Weights of a small GPT-style language model, trained from scratch on English Wikipedia: 13785 steps.
Each number is 128 + 24 x the weight over the matrix's rms, rounded and kept within 0 to 255. Layers, rows and columns count from 0. Numbers have three digits each.

# layer 8 MLP up, 2048x512, rms 0.102, rows 1114-1222, columns 0-127
113116127113127132136143114108144146127155130108118106132134118140151105114138155136162153095145124116121132122123117143104141135124114127121140137121106106117099097128113105132117147151129118128141067112110152141126114123123122112123099123154117120127120168142112115167127119091095131184142155145113105125133112142097116129135147107084110142115148132115144124141154113135125122152116
136127160144127141103109136113125108141142129131131151137157123152156115121130119108111143111117122156141137116134109127147133100058112125138153137143158132160106128126123102124151135104177118116127139130132143114135108118112108121143135126115148116122118111131120121138141138125133111114146120146120141124114153150102159137117115143126102114124111137111107110110170087127137087096114
107115087163087147090167132170166130140119132080121131094151104144123158129141136119139157092166125127148140169129119078147164146140079113145123165125070132137113138131102154105118191103097118135120150130137125095158171063138151123086122157154159119125108075117126124165117089142150089130111136134157128129123133149148128082159118162127113098119168123101169158086144090131124135097144
103122152107066102136186167099132139081143082100128115111117091070145116096135128120156094123104190104166116128123157068161087121168130088129122123134111146125093196130095133166105140112168179102118118167113098123090158122139181140116108109199093125116160080151166113154156121105156145162071174097111152104080145105150151137171144136209127111144127078077095138086109126124121160122122
123114109145179111131171097078154155120179120188153142206111163106073133130104118154141143122131160089098143100133117098137084110190041123113153078133115068157140113118093139145118206139134124129099176094163162066089128138069094125071107155083159136077141154125120187142161186175217104107135142176173088144158136101168157135172168146150145112063087108119128144119085117150178054150161
137126133130131117145132122129129121127133129122150131122125135131130128134122126124117129121125132125127128130118128133135119128122124126123131128121130128120133125129124130135123135122126134132127128132134134131119131126136124129122131126121129134134123114125128134127127138118131133133131122124126122123128123132123124119127118128125127131125119132128132119133135130127131129123125
130159136112076110135128152155143153104164126210183159147129099132095117118091181151098101133110086101147180206091145108147164130081127178089122107127138087155177084144152155144112137149129076100145116087180108180118137104144120068094167088127140120100110072131157128145087122131116163150131120174116099148096077121158142068102122120112128160167181061059121158095162090123132143167132
111111115123146131123109125134133148117123112106133160113128147123123137105115168145145116112130123125135146132127109141124123144126135101108139131147156129134140116134123138095126126118148097133110117128089147148111129127124144155128115129141154148137096135136120129112155108138132116116133121129150162119119129134138129125097113135155144136127139125122123132131090115123126128132121
114135089152138138087111083142140122151139149164142182164127152198102088099208083126148153096153155085165082102092133131152133183107100199138165172119119124130093108139132179157071109093070087104124130145121140112111148048142171093097148153110132178118113134128151129100100121098159110120149200137145175117142148153097137102118115169169099148147126160175106146114072153145125119124158
166159080158073127145131126102046086095161127089139162131154165094092109132143095189172119145180209081112128166105217147156118076080154048128148179080175057081190181111091106094094049125120120169133117066182158158132008155072125218133120155129140145174117183101151059122179135068108134063044172092143105059096102084185140140149207151142087059080137164132186118010037182177172134120128
156124139134134098167146104120119124135125148125110103147110148132168125099143136137115132148097157129102146109153126145115137118168110116139139132109106126105132101106094133143155126102087109111152111116131116166148151148142114123154116148122122143150099068134165102150155134109133149119143118086155167127155141117116151075158122131144144160084136133104139098140103077091142147123102
140172082173113150091122149134119096144099173123187157168079142135123159106194159110058104128155155125122139140119141045169140107133091103181144106114126152143100133154135139118166092143138145179142082042084174189149142144184168099120109172162155116131174133101079091125099154153163115200119153146144131141168150064127119074110184122103140085117086106091167133086113038110078110150143
066120142110101103170137107121170128133173199111155122099184135146109112116165124167195138089146102187156098147083091129117137144164132159132137131110116199104134206110119106121111032107164134137126103147145089136083061120113080138116159129127111099109137171126153069135127097097161132130085139116181180108145110119187082143100097163126156172183133130159124161096124105136108096040100
133164146118119132087142099145097090159123149170130117136143152079174095119111138126119209150161139093146096103093127110117141101186121093147088135157120177162123137103109127176135149181135114126169165113104077112135118087129117112106149186107123092123113157074177091166111113146101172133105139120124151174163145142095135139137100167154149116115086131079170109090142156121096140130109
124123118126123127132125124120133124134127133127125131130125132129123121130131126136123121135134128127134141126127116123131130135122135134125129123129129127131130137124131126123128128130123124138132130122124118120127126126120133132134131134127127128132121128134128131123127141124127123127132129132121134124134121127129125128133125131123122121126124130137131126129130126121128128123128
103072147125097091109168099148125155160144155114071118066171122161137144127060180108132121183119162147119115124130096143104069136145112092183175129146178071121199156113142171143176145170156120050093154157209112111108180133056046116159053150151145122095097119115114153109081140066063177139148132094107097097167151105137100147169125118204166151170108160162101108119142082162191089113184
175117123126148156104104098115141114154124149114164139161127139192136102128090141133150139132134108134156146098078115150159140164105119104103111136193133143066141144115155142067110137077161086173117132174125172131148117120142139136098119068087122160152095128121150148124095084108046059182107151185098072136168130156183066143141094149117093117088134130145147157131120180125100086164107
161110140130104135167117121145127151124139138137113074084119112117154134106130137136096139176173123112125145107139171114148117148103143105125106129167100088144150144116085172114160164131139105124146126125138124131150096149154066138110121141171146167122136146166126136115132106148123146167175160157123133125148143145145127129123150128130137117126085139166103074170098137144104144168165
127131132118131128139121123120128128127126120137138125141138121129136121122132117128130125129123131127131128128125122131120123137123126119133125131111134134130117128129125128129136132135129132121134139135126120131130128123123123125136121140127119125130122126127144126125125124131125130132129119124125117136126132131125135127126135110136141125135126132125126123131129128121134127118119
113120082151135122228152130115169160149118075119126172177169139133162127107108097194132108077117126149145115169193083128146214100109112122191073115110126189105152111098108109153125081090110107125104146151093152062149113129130136074142109088139131103144124209163074138097102101137130134114117155138145101124091085108103153084136126116152118126119067131127123175094132103158082078212134
161145098159121208187107191160079160154098151172165103055158085160116173164188147122141087150140114154150111079102132121091176129102127126141136133128056167099137070189145166114120115141112126132046092106177179121105126095132164116166130120084121147127147141155206161152044091126048103126166189142135164135081072121111129152142133135113137112066094166107142176117130163103065163118084
118128129129131118126126130123122125135131133127120127129129126130118124123133130128126135111118126136121135126136118132124131134127125126130118121127130130123125120127132116141132132141133124131126131120119128121130130118123125120125131139131133132124119130135122124121113127128130130123132127132128131129132133123132130128135128115139129133131123133136121128133130123123131132133127
113108148100140076138135140136129091084151135103189137169185160116164118148131144173128099181136180115192158127187114177130106128167116134126101134146089141130161125104152145101101143101133155171095142101130164117110076105117193154150114145162143181111133185128113080147114114143156126119126159195152167143055159136066131149110096110142128084152118089111200105154099150085200144148143
092144095118111153167115153151144141130138112175091125106090167121144104147126086147202140154137108141123110154116121129130116130151179091096090111028136122135105139134108171062107099141098190137117139104113121114170098125133154168139126118125121115160112148152152116116091134123171143095111142089169135103159085157110098135145131140130157095138082105142139087113116116201122135134118
129128134120129127134134128131127129128130127126140123133133134131130135123121121130128135125124122132134131125135124133126128124128132124115120120115126128119131129130120132126128128114129133133125128134130130128125133127139121123132134130125131131129128131128125123129125134128129134128129118128127129121123124124135124124136123122122128128123128129123141127116124132136129120129130
131121122134122125123128132127127127128124132131134128127125139127124126126130133128126121133127127116126121131130136118125131121134129134123128127127119120128122126134122125128123123132130132139126130125119123130125129126131124129134132130129133135129130135124136133133131129131126135121126137135125133137126124124126126124129127129128128121132137137121124131125126125132125133120126
133136154120119119141132127120116126141140118117127123121131128148130132142129139127109125137139137114112123112116121130117126112135136128142117122120132144135134112137126123124118134129117123136147135111127130112137126123140128109128137123116123132130125122119124146149132129139108107134121107118145123150128150120119134134142142116125126128132138124139130121130123114124128116126131
138127130124126121150113142119113144113142126120116148104123129121125135133128086123104128146103121140135138131110119134121144136139127141160121102165119120149149136109101119144133132138126128151136130098131140163140097131122093128141111112111102135103152124131157137132140130127105116132117140129129117130116143143135099168139133126132126117125156116127131136134140141139146115106110
171176117109131137098145105151124100148114113148142175110144174135144092150133136132186102124081130090164111140115098087138133108118111099084150099151168120166121082082123157121129125109122199138182140091164124125127143130171160130138096111080119129106098084103088087131161098138126150098108178099122104148098137125136139056129130125169124145151140136128104091127143102138118141145122
096080147148101135122164184121112111140171100098147123108150099127108129085116128127092156109154159163145139112113212106098091127138107137099145149104115205120165144053122157140152150120153148158162153122150155124134162125150171110107171132120145128169122121116114132137130107132123136102132106056132113110150117106117131078105136104071110021101176130125118137129097118095134123193088
148103162132122124141180153137163143099136152138153113164093107094163071104141105174187133152109070160082160071105098109099160165125093164132102135120106165211112139138066054127108083203128130076093169150146127104154128098078143133144140135144138113157116136128108149137061170124151154144143148159190145102202092193084160121083131126105114163103132185130115063176054159101049167114146
137139102137141139112116118110114138136117119126150123109122140154130133124125172116127117125146132149106123127113136139149157138150148108128141139111113125154126098132131131124102127116140133141111118146151092121106143108148109124135141138131137116102125128143151136130137124145113108103131132118138126140129150108122116132136155126128178121126137136146115128136120134122132132146121
138121128143116110119116141155118115141080136174161109156132153141136150142110079123158110151133165147113108108105133144127117122153105135146111126123132146110094107148123130107141143094115142121098109151171108150161133156127123123095123148114125136148148147132149163106110129136107122111115105140085132109128141140151145125163113127108108133124118109132081122145114165145146123093142
136114118128119138118120152110130156071153056096130123118135109140106148121148154119148143083119136137120100128134165136156106103116138135114102122121150130089106175141109121136120097116146125106144169172127079145097106112145125119117184139159098145105146133147093135096134171119144085140056157164111128138157095135117112168078174180165109135116120120126155138103092158127125093081164
136130179115095132126150118096157072162124116143098146142125130145122144152172143142129097143124133121104200141129128114119133144155099104141082113152122082168075174131124131113123147148098154095150158070140056138130090125138113119149117131223136148075126126096187149120137144122112140143114137135107110129133140125098127087109188175118123128127084114134147144145068142126138135106114
130121138127143117121129123127129129126127130134120152138130125129133128138124148132119127105122125130132141133118136121121144128129117127126140129122116143129138149138115130138128118126119115130130140127139143116134106132125127129125125147110128109124123124125140129127120126141132133118125122127117128133132125133129132132124139125118127118141129127141125124138110145123120120123120
146118149130146120135105102118118128128148127119140113126148126098138144117133129119110119120149098146134097102116131124115096125137139128135121093117133157108120125129127144133114110117119115143123134123119127154105130130142135128126141121107143141114138145131158113101127165130101150103144102147112125131116119133135118136123122121122155121133148146121135112093133121134129107142133
136110143103188136148110123176178143136134139191149171133129072174096105133085129156147138066078104096140131119108118143087114176121158076170144103135137117150125070155159123126162104189122167116130156116148133140086121150100174095147208089102208150146128182084121149209132072215117091156117148173120130181129141096093160177158153173155154145107161176118076142080188120139108108078110
107068181097120134127087116113153177099073112177118133171101135166155121143112074088159166144113127119116144180150088095163133119094160116105172151141110145167091174119142116108132071126170158112099089123137146142182181175138151110097103101166129119162051115161137161129127118181177131162101141126128143079167137115107079110148156077103128134102124105163129111177129140075085138152135
145118125124100134135120104065123141118140109146151155166135169084062105158137094108105103135155167081142100106132118082180108115113145169096134124135160113107131086161131121103140134127130106098108110127098135086191138110136118134149161209107165110114124145132155122123148123102201153083126163154121120076157155133130179163136106098148183113083165094163136123097122099172128161136143
125131121118128130120127129134130131126136132121132137126131152133124129128129118127126131138115130135123124126132137124132128125121130126125117129122128124126125135132125124128128114129136125129130121121131138127129130125126127135125120123121131122123131130132136119130126130117129126122134120138134123118126128128132128133125125121127124131114133120138141130130132129126130130122133
119166110139186163173125096149181105150102180162144111112123157133135131144117164069209157122135130073178156091219192143157185134109058202203183095133119113093096119172062209109160156058088126077095099117146123178113137062109130109105109119096165119125122107132180121101142148135121124100168188143130174193230191177096101102105110083126112118090141156134128116184177101075051159123113
159148087117110110098122176147148137127161151110166105124114113120120108130107167144137124167101098128112097104141117112147132092130158162149138141139074102107108157110156149106167175153107116128106147091089112100103123114105159103130137114164143108148145121129127154159086160151133157134106080140125129127131160163105143119138123114051095133103144149146119182112120156145144169129135
097109137113100124152132104132142157082121117129122140170126121152152097135128123161140126141141120148113141110154129125159150148071125133107135102162102109158092100111120108144108138109134130154112081163126167097134134143150140129118122102122161130107135127107097136122129126155115118095155159128113146148118111092134174110157160182147123155159147107123170118134081145174151146092130
116059094112152145099136123101115162118134114124153149148141074131125139203096151110125108134143178101122117134132130127128146154150134096162133150119124144105152146120161126102155119101145128134146083090140106141143074124145108125130137101107171137139143121136129145161146078155118136105139085142155115100113111100111109096117149106134105156162097107148148125097139151123091112097134
092094171123146189151159141079105112078208114149093146075090147111173154184109126145029133021126011115088103117138168129137133105093139169108144140140139077155118143137122163140153140114125190153136148101138114080151142120080090078131125122169074109132187158107162163136159030154127169123113034121145112090120158140127090098166129139109170162110167071113110151064189086125071150102137
130145163128099143088126094115162148127148105138143158130116081132142173119115089084096149134134161094100140124110103211133114080115069136179207111182128053124130130172114165136090108098161108108118043148112091140111160148173126171105109093107122168184099128141149161100067159173139136149140134115132144110181155103097119142132045111138140096097115131130115130136117090079101150101153
126131137125126124126129129120125134127124132132125131128124126125126130132123120125124126121130122126125136124136122129125127133127132130124123129123123129121129126120121128126123134133130132137126123125126124132122122133136126128129127133129126130122127133127129131130134127135128127131133126119129130130129137124131129129129128134132124130126125128131126126130136127128130129124131
125130131136144138119114146109105130083140123104162141153134171114149129148126153099110152098114117114142155100128081132130117152124134139152166129123116131128128088125148137133094108123131173160148153121155101120126135124126127123105155154086132165108193137138145141131160145075100157117159161157125134138116128154130117148109152089135073154114094096101126123115109144131101101120121
155123133134115126140135125120132123121126120154129131134128134130129137123120131123136130126127123138138112129121141113138133104122120133120138115100118117126123133132112124133124130123128138149136144119124135134143164140156130123142127109127122127118129113117131120109124144114120127119133117148124116142121138100122125117126128129128128124135132133136135129122114129149113132135138
116073070165073138128068143114078076191150186139182098153152131170096057118051127142122135096173111089140095124151134120168144124090171102113128156145096109120138155189162094110155197144104154122177127105102114046104102088055122116192151092084098133147151162123148089119180130128160049163183160100127062126106097059124071121151155107106159098108135142119115084112097151109105197094114
125083122093162109067109123112115106079133188107142131114144118149111112129052082125136149165101129109170177179149076081149095120162117188116134175139102143141169159149088135158158157149169102139157124087152113169144107123154120108081095118168164146103108175099150161145113150116160141138131114164142116134125119171172167102097152075179178134150133137087125087139128096142135068136105
131123129140127126142114119111141116117131129126131138131119121134129150133137090135132101110135137097127121131141142134146102120138151129112115135106112128102116156143141140137140102144147158129122146110115108131133152126121134128119127112127140120127119112123149136121124118143141138111157114124131119112112117143131152118141123127142109155126138148131136132134115115137149134138113
131125149123144140128129110104155131114117131132113125141139141109137111127138113127141129122116130127142125113134128130106141161138156131117114108097125130112148139132138126136130134107133113133131129136140139138129132118129127128121125125133119119112130163142125134144134146137146136130143131114134130119111129134135138131134121115147146113143124167109101123126113132106104130127127
178145114121163143085135126141125105158116086132133172076101148155137105152123000133182110161118131042152145103171089097154159118111134116148156132126112107092093124146088110135111165180069142092159110136138125094163095139110137120141101087171164125089136124109095108138200150107112110159162165134109132150128151164142125147193137117170129136204022100109126126124129078141102150192154
152132144113129119151136136136125127159119132147108140099120142112129146126134114130135114134115133116131132115113104102111125137125121146129102129153112130115110125122131111130155126117130098112127115120147129108133137140133141117127136134145158127133131148138130133141138151132110095124126140133139131148114144142146137149146132122133133131119143115131110143124113107133137124130140
158152107119135114117123130117126155137101095179145152128117092122152151178128137111081131116097148132124120122144126135112104172073164131163141129132109140074160139114172132125144097093118134135124140135161162159171122114146092102100122098085117122135103118155164100186109145157119093144149115175065126154123116116132175157120103141141114124124170151122111130128095095133065111081125
133062108097125128143132160133129129101105147148114130127146098104106095086085138083136092157144149106120148123171124115113149064142070142144126139119105120112080140125124223139140130157143151121153138138135145126081135119099122151118131097162147139107142127108144124150110126160116150115149168139155140050108158112109117147130182148101137116144152179133076116104099083185140117118117
142126120123121120130142136129124139117125127141118117121142133140112119112117136125125136114138120133109144135126138134112140125136135139117133148123121128129111118145136125127143141123128134126125133119116123126121124145133124119139134136138133120135133133129130136127149129138128129128119131119143128119142133120115134103132141127131127126128124127128128128131116111125138128126119
138123141132133139134151133119126105113124120122138112145164139117128140135127155128119122144114126125126118121149122127127146106115140162136126135157117136118149149086130141121099132120118135124085141153107136122136113108117125131140146102145113160124126097128136121140152131130125135126127136143137108142143144124109142143125133131120141145104123121120115144095111095152155132081109
132081165175085076087117124155105157117176067132116157129124134134115115083079128124110119122081081091118120102091161138135132104168038164047105200146164167156209165200153134107127118149139147092125156139082159105147118138124148129128102165158122138151089099149159138140151110141129164087103151122107128113120140109132125127087112142150110156102082152156118154112066072139136172192107
084128140083158149151141115125153167109113137140104112161192113088124150117123173181145130115116118122141104084107117127108102061104141138074161143143122117111074143127132080126120102179131099100141133134101146132127108094140114141114211080118074112125153092113118177152122137176126125140124143101120114121169105076137166188135125147138170096132125137136103107123174135147113154087161
089141126099137186088161127109100124134114086120182164105179125114106122103183138117080126131138155112114178129103110109166164103138135089109157100135108104153164123141128111102123196152121121118136128176172103171113151140173125164105116164118106162136093123137108162105135152151132120120145118129101144098168107129160135127128088206084154145100131128193082148150116100091121154131096
100109158145148093093159156146143136106106127124133151106139100123121130147120127131148130130151150126156136123100115139116148136118127089132127173159144165151127148093164126128132139128107093121165127139144099125144134125153106117107124106142138134108124103101065178177159199130150137135136111155131140138106148116128140111131105106198144127133121134121125142143157158176118134098113
160081142112115141131124151157208065107131103177149163092108126076122080067177109132149128109084142090159102164112136211094114153158062165067187117178096149164165075094170147166141146131085150121128103088148117147101080129133170099135142117150146072127134114137165111153143171094151103127116114148095155090177103111093106129091112091106147076070144158099086138101137100040152162180142
101115123149157139161064130122100164169115064097151138114145176117134108083108193075153101161162096152125140093139097167136107112170131115095131121098140089155180128131097036109085066074137180131123201071130111140123185162166085162097103155138162120154094150157148200195176145141214133111114153129146167143113153190143117110138155136109134112151207108222077178158126166143091122082150
169155092128142102131119084082181119156114132131131136151095173135102099117160117153149111133153130119130130135120160112105136153131132099140085098101098146128121149142150158155136121127137188111088117106138130146122163175164101125155113099146126166120092112105085108137104139143093161156126124147128161111125092111124156151146141133134123142162140131112091082122106128174131141124115
120104102170140100136143152115116133126161151150142158091128120134099134143145130139119101122130135088160109155131090112204120127132148092135123106135134168143121150132114152138145113172150168111121108087153152120104117118177122156119151152095131116126113145125103179106124115180116182130103150140136098065104144147128104125163117125143148152112171146128126140099121077109093140112116
164112186124102177172160079109118102134136099137126087146120116132103141153160082089162142154139152053120129136163109161179136123061169149135171125111089132133110164103096113108084077080079112166138204135147089148134131132146149180140169110053156168137131109117135128064125138117150082098142177120129105181110122153130138139131090063146213185180122115189149133160141168128159090092073
123130130130119129125111122134134132140132122126127124126119126130132130123136132132122130126142128128122118125126129117125132128134136128132127139123123129125131122136121125120125125136135123129129127131121130131123138117128139130129117133131125118120125127119129128137128120132117129136123131138133134119125136123130129134128143129123121139118126128133124127120114123129123130136132
131119119098160114158126193092161083174137136139124151114151160127133112122151113132133111126091120154088162132116128118125122107118105124114152095146115116177141104141169158129143136112111150126150096130117107115134113090150106138149141121088133113129168107116147167133171084157143105127125139110140155113132113119141164125091146157141122133157149099136136119126119126139131136156118
155142102133128127136143135135153133127129137123118136146152106120133132119122125144132132130115131139129123113142133132118147124143129128128122127110123131116128139116133132129134124108124119136124111113155124111128130133128135123116123134120142130131137129134102121125143129158140131098129138136139123130127099118129133143131116108112123137125137133118124119135119129114134138129116
119122124131121126127142139139126124124126129125144118134128121125132128132131127133136141129127140117130138123129130117122126121133131123132131128115132120146136129126144133124130127133126126132125123151129125129129124122129121133125134130121131119133130128125135125125124124137130124147125122106133138127135123135130137116120130143117129128141131131121123126125130127121119138123135
130116135143133142134142130123139145125112137158120109147147138109143132106107107131130116134115135138127114128125126125132129098130126124120116118110125122129152129118142142122126115113131126109157121149132116138135111132126137121121117130105119145136121143140122150122124143130160105123100119135127149118125111138133135138117115142108131110117125138122116132134151146128143125112115
175159119126106136139153139145134165100168144120132121110139140122052144155131116101149092137161146132112106139128148092047157177186173164109133108128110140101136128132150154130111158074075125116074132121090090133129109098116080154079174180145118134120136146129130135142140160128198113116145087132082134126125120112174114111146147131112120076104119136109098109126174125108098143098149
143107164106047154139163167131157146150161137072141162068141164155185161121131158097138131121109093092151189143166191214122177073042164097144087101118149134102075174184183166160086111150166091099106166143080156135131133119119113156091097137115127108125131152109141090142102137071178097164102081150092144098114118123093116110114083108112150093201088186176101059170110146122113171133122
121134132122130117136138124119116129134136119123129122131132115125133136122130121126128117130129130128118134129123131127127128127132115121121112134127131128126123133135141122127127113114135128129123123121132117128123128121138131126126133135116115132136119128127122138135127121129112136121131124139127124127122131125128121123123128133121132128122134126120129126131137121122126126132126
129129133124125118130129122132129112112120126117126129136131124126118122129133135129117131137135114136113131135125129131122131121139134128125128126137133125122129127119136129144134131132135125124125135129129125130114124113123122110132128120117141131129131122125129128131130132131133128136135130118124130124125135133129119123141125119136124130136123132132125126124121129137131127130128
118122129129127126123129132131121131127120125131123135131124126125125123118125134132118126126130130133124123131129130127122127129135121130128120131127126128126132127136130127123129123132132129130139134135128127122130124136128122127125125127133129126134131130137128135129128125129128129138126130126136121122122132129130127135130137135123120126124119128122132132136124130135130126128121
094120101161124112160126101135120150106100120150110132115163104127127153091112126114125152122154161077133132168151144134113147174144153134140139176154159124112163112085126128104124102140153133114133157127111145135126115148132121139120108144141097154174121099145119127135159120072091128117097138121159126119142173147104115128104095124147092134127124110137105140142143126135161122103128
102160109132144138111083103107123115126153128236130122147124095126093130167167150152087118109206137112146140161194125146117122232137133158142157081120140115110134171112139125187080136146142168146144101071140152156113139139068123173044123122134173096135150098103113134085118138070130032158142123128164132189090100091144130105089067135141094036188125149120156070120148095099177111110220
115116163138097144116110138133157124105126109126137156114113096139106116126135121152153148120169113130135161154137162127109101164158163131137136124164139098133148089166104142146113145153092123103132141119111161150152097088119147193126131125111153044145128119141132159127116109176126124154113113152139163118128132188164093121100129123125124142092155155123155120112091124132154169103135
160084159121108166166133094124168162163072129112116059118152097139081162118055105132198137117119111119185135142148132147084071179096131111066155193148137141180035060160111101158112155094104138183122151164119110056107089187170107179153183134159052145174097126155110146050057127102107126142170136044145224083166151183156133133115119149115136117166149137096122130215123131169105068119117
113152098133125136062105109088109165159114146125151129166152111094162150117168107143109134118117138080143099140129109156103124112117128121076127149141124153157133140092151140138112132115158158108138152156147154139141123133148143174162080136107118169117157107139119115159123143102111158115119155136170146117171143161145139109154147129101169127104154074121155129104137111124150106147117
108164122055061159143133063169179093107175126167121087114187104173155183174098050137206182114104107134126144155119106087143176149171111127117171058156150195207098174129093109091099141081141087121110149109130111128166157095103087208101124155168183096096103158085164096134119102101153095138138093048120097107175142122097090127095102078138184097180153140175175123176085127082114128146137
114146219000061172102163127139112130184154090170126033126172184184092149144217078155141119147087125049146211131133176105208071076171145099170160201144132127107118179118076126149127164174141114125093127123027128122078119173042140109216207136098118170098182130179093096083095156131183144040112093093063166081107161125060146148132143081136131158121116174175154110102149154119154156138210
107128147146143150132134130152129119135153127120112134121117131124132131119126133138113102132135126107144132134124125128108144120124146125118108125125110124131108131132156128120126121138128119102119106131143138110123117132104131155135118121126140126148119158123138127127133114139139136129137122146128112131136123110120123114127122139143138135143111127110116125135121120141148129124123
131132133129126136117128126126136128128131127126141132120122126126130133140128124119123128112123130122120127126119129136125114128131132138126128132117134130126128129114137131126131125144123131125131128125139130134140139124127137125132133136130122132133122128122135114127127131129127116126126122133124122131139125127138130119129130138134125126130124130127123132128133125129132137138122
121129142097133123162131135140135143119131126122154126137125116128130115147133141160140116108147134139130117120123126137122129118131116113147121117148119134100132139144123121142109133123088119103115114141153128140112122126111125104097135134140134134124135103122152112138118104141135130115141146149110141130143119100116126119112122106122108124129135131146134137142128167134145129122102
098183060216185134120122141186196135066080136163161206060132080127173174073124128122200143108116075113138077145132113104140106075159148152097182099086157126156134165089117162115132123069176143122130089092125105130134160025180067156068086135125145156067123163127123113132148099133164135141116103109156158120121063099093206096160067156122161178104072146115118102134153130149156161174146
110082118115130143120174145078119048123183151109082105029107151131090089188165132139140098060122124131236119192142158089165082071060188167156112156183077125123123182154076070117092127101202096150062167120064142122084158175158162173162117088151145130113117162159179130113119138146180133113111100156180186066104095137101083064037116145087130172176128119090091108163124128086148153101143
123097120128115136129130082120146095159176141139129122106109131135095107144125149135138140120138094114115136153137118134116129132101130139143140121106114140118093153134101139115091113116114135127112144142137142143151134141137132124117133125120132154113132124130154139143122119153095126123125152140118103139121135152168116090101134122146146115143069123128127103113147130104128123119124
044132159117098134143099102086101081108161152122107113079144158163120186177058106139122118119103124169151095104088168150067142130162133137151093126082051183109198123148137113077136214083075155111049080156048133099177128100060117099131161104198143166139069178124140230106104143155103114172125161118205108121158162064132152137112117172144048117146118097076129163129125106146162123155033
108155152140155110142082139117122112135112132135130113131121114143164126116165161138151150107090133130124101101121132093172139130146143119123128119145108118120164176144072071130105140115130098186120122110096140156102121111107114142085119140161125109120157109090162107157141126157170154143136165130142121129135113115142146153069111145168084121137175142145152187151131142096138120147104
127132127126123125118126129129133135131126131127127125128140126135131123131130127124120125122131131129134116122128127128128130130139128123126136126133123131121125131129129127126141126125125122124120131124128121130139124122134131123126130128124135131129133130133133126126129126134131126129136122132120125128130128129121128125125130125127127123131127131121125126128125129125134136121129
146112120120116137139119112147127153120121105143130126110129144111147150129110117145131135136107143161102094134149102142112113112113126122156108146128134124120126104118121146117113099116115103121113121125122128098126139154145133115133125127123125124118139146151092160119122126128096098115139130141138143158115120115135106138129128122144144154115137135127129115115116109135120120123142
074161099085168139122135123130131154130118115142121078108129137141096124141091146099131118144119129107142129108138112164162121128179122099137144133131067131139133141124154134074147142132150141163138173107161081155104149132133128164101101137084098088145058107129174105156146124096109131153136148111109139113131111149103106165107094162082114088171069083130110128158077118134142108164089
105118128132125132132117117121133110086136123148109137144097117128139131144128125141123132099112124145141119131133143147134132124117133121151165127124132148107129112100134147122152128116123127110128130146156106111117116145124148130135127133119135133134136106129131122125138099144154140113124140160129118126134106127126111154143099112123153129129126108131148111111133124127120116102117
130126133128128139127129127122126119130126129125120129133132124123134122131132126128135125131120132129130124123131125129117121134126128125126123129128125125127126130120131130130132130128128126129121124129125124125124125123130126131128140120127128134131130134129128121128138131122126133132130134127140129124131128130137127123135126122132117131129133128128122118132125123132125128121126
158137132130160116110131157127106106149177129123081152157111109126155164136123180121154113121150181139063155145157122092116122066114119101132132139121099104160125125109164040123141106134108120122140136145117080123122139128114115138179127134168089096142142119143144132113125139083132096098122157121091106115093087116148187096153151090154110113140161201116120161108172185153079132110081
113131059159130143084121139116164112124157124085103090187104133146098112152185153076067137107129161139158098167180063123142144122168154118130056141122130164166164147178125141139159176084144107081131092108109096134158104084175090103137132108112137108169089142160202121073172117142150131095169148101103139108120159090136157163159100123120107122146125156086123119085150120131086143110158
125132126130135134127122131120128120125134124124117124125128131129128127126124119135127129135126125127133129131133137130123124127122128130131127130126126136136128133132124125125123130126124125135126127129116135131125132127128134128130134126130124134125128131122122125122127125130126128123121128129124124122122126123121131122129118132132128123132136129128131135126126136128123131123124
121128140133126129115123131117132139121137116119126135118141133131112130120120146127125130119126143117128125112127122122135131125121126145147129130126121123122115138114108122118136135101125140111128136119125136120118130132142125120130127122121115143125112130115102125133115135141137151152123129136133124123101136135116136124122122131121126126135130135127121122119131124130132137117122
132126131135134130120124135125128131120127130125133133132134134127128127121131127130132129127129138130122127133133129123117129126125137137129131130126124134131129130120127124123126123131128126121116125125124130132132116133126134127131130127126130127131126121134128125130122138130123131127128128123125128130129133136123118134130123119130125125124120126128126126130130138126132120135131
172129118148140127123127088127146095081156097100137139133127144116083093118165100099139101120085097108100107132140094170123136163131146085127174095130178135126099174092101140095150173102067122115113167110156097119145127134087145118137127147132133147128118116116039087058116135124105119086126116143165117153179149158108150112129136140141114100105097172128117145145114148122135123109139
125127133131131122117129127122131131126123120137123129132122129128131139131129122133128126132128122130134125133130127139129126121130130133126135123130125129123126129130136128134132129126125126130120134130125133128133127127128141135125127133134130128140124121129130118126131125130124135128126122131117126131125127126131124129127129133131123128120127130130141129133127124124122129132130
087091141127130181113115150161108084103178101153172097117152152133171173179075124123114177121118173155136113123145144163143128120140128120164101089126165187171168143121160188145110101100123089118133084088158174166098113157080148090114127082162117080092104122164151168126100108108132121142069137157131108138110152131144135056125114166100128118129114108131077151164152095139137223131086
127133128132125130129132128121121132122126127120129128122133128132132126127127121124137122126123131127127132125126130125129135127127126133124126127131127132126132127128128123134131124128124130134125128127127130131126124134130131128122130129127127131130128132122126118128124131125124122121134130137129129126131124137121126132126128131127134126122122133126132125133125130129126126123125
121158156117122090112113112129117116107144069186163127092115093172058134135102104125142161128102083111155113176117134123155160114101136154134130088128115131127124147144100083132168107151153109141128135144129134184132082088105120105102136129140136114150101124120184128120108162158160115115101136114111096153164100122122135164139089131090138172102146173097118129158126157126130155128144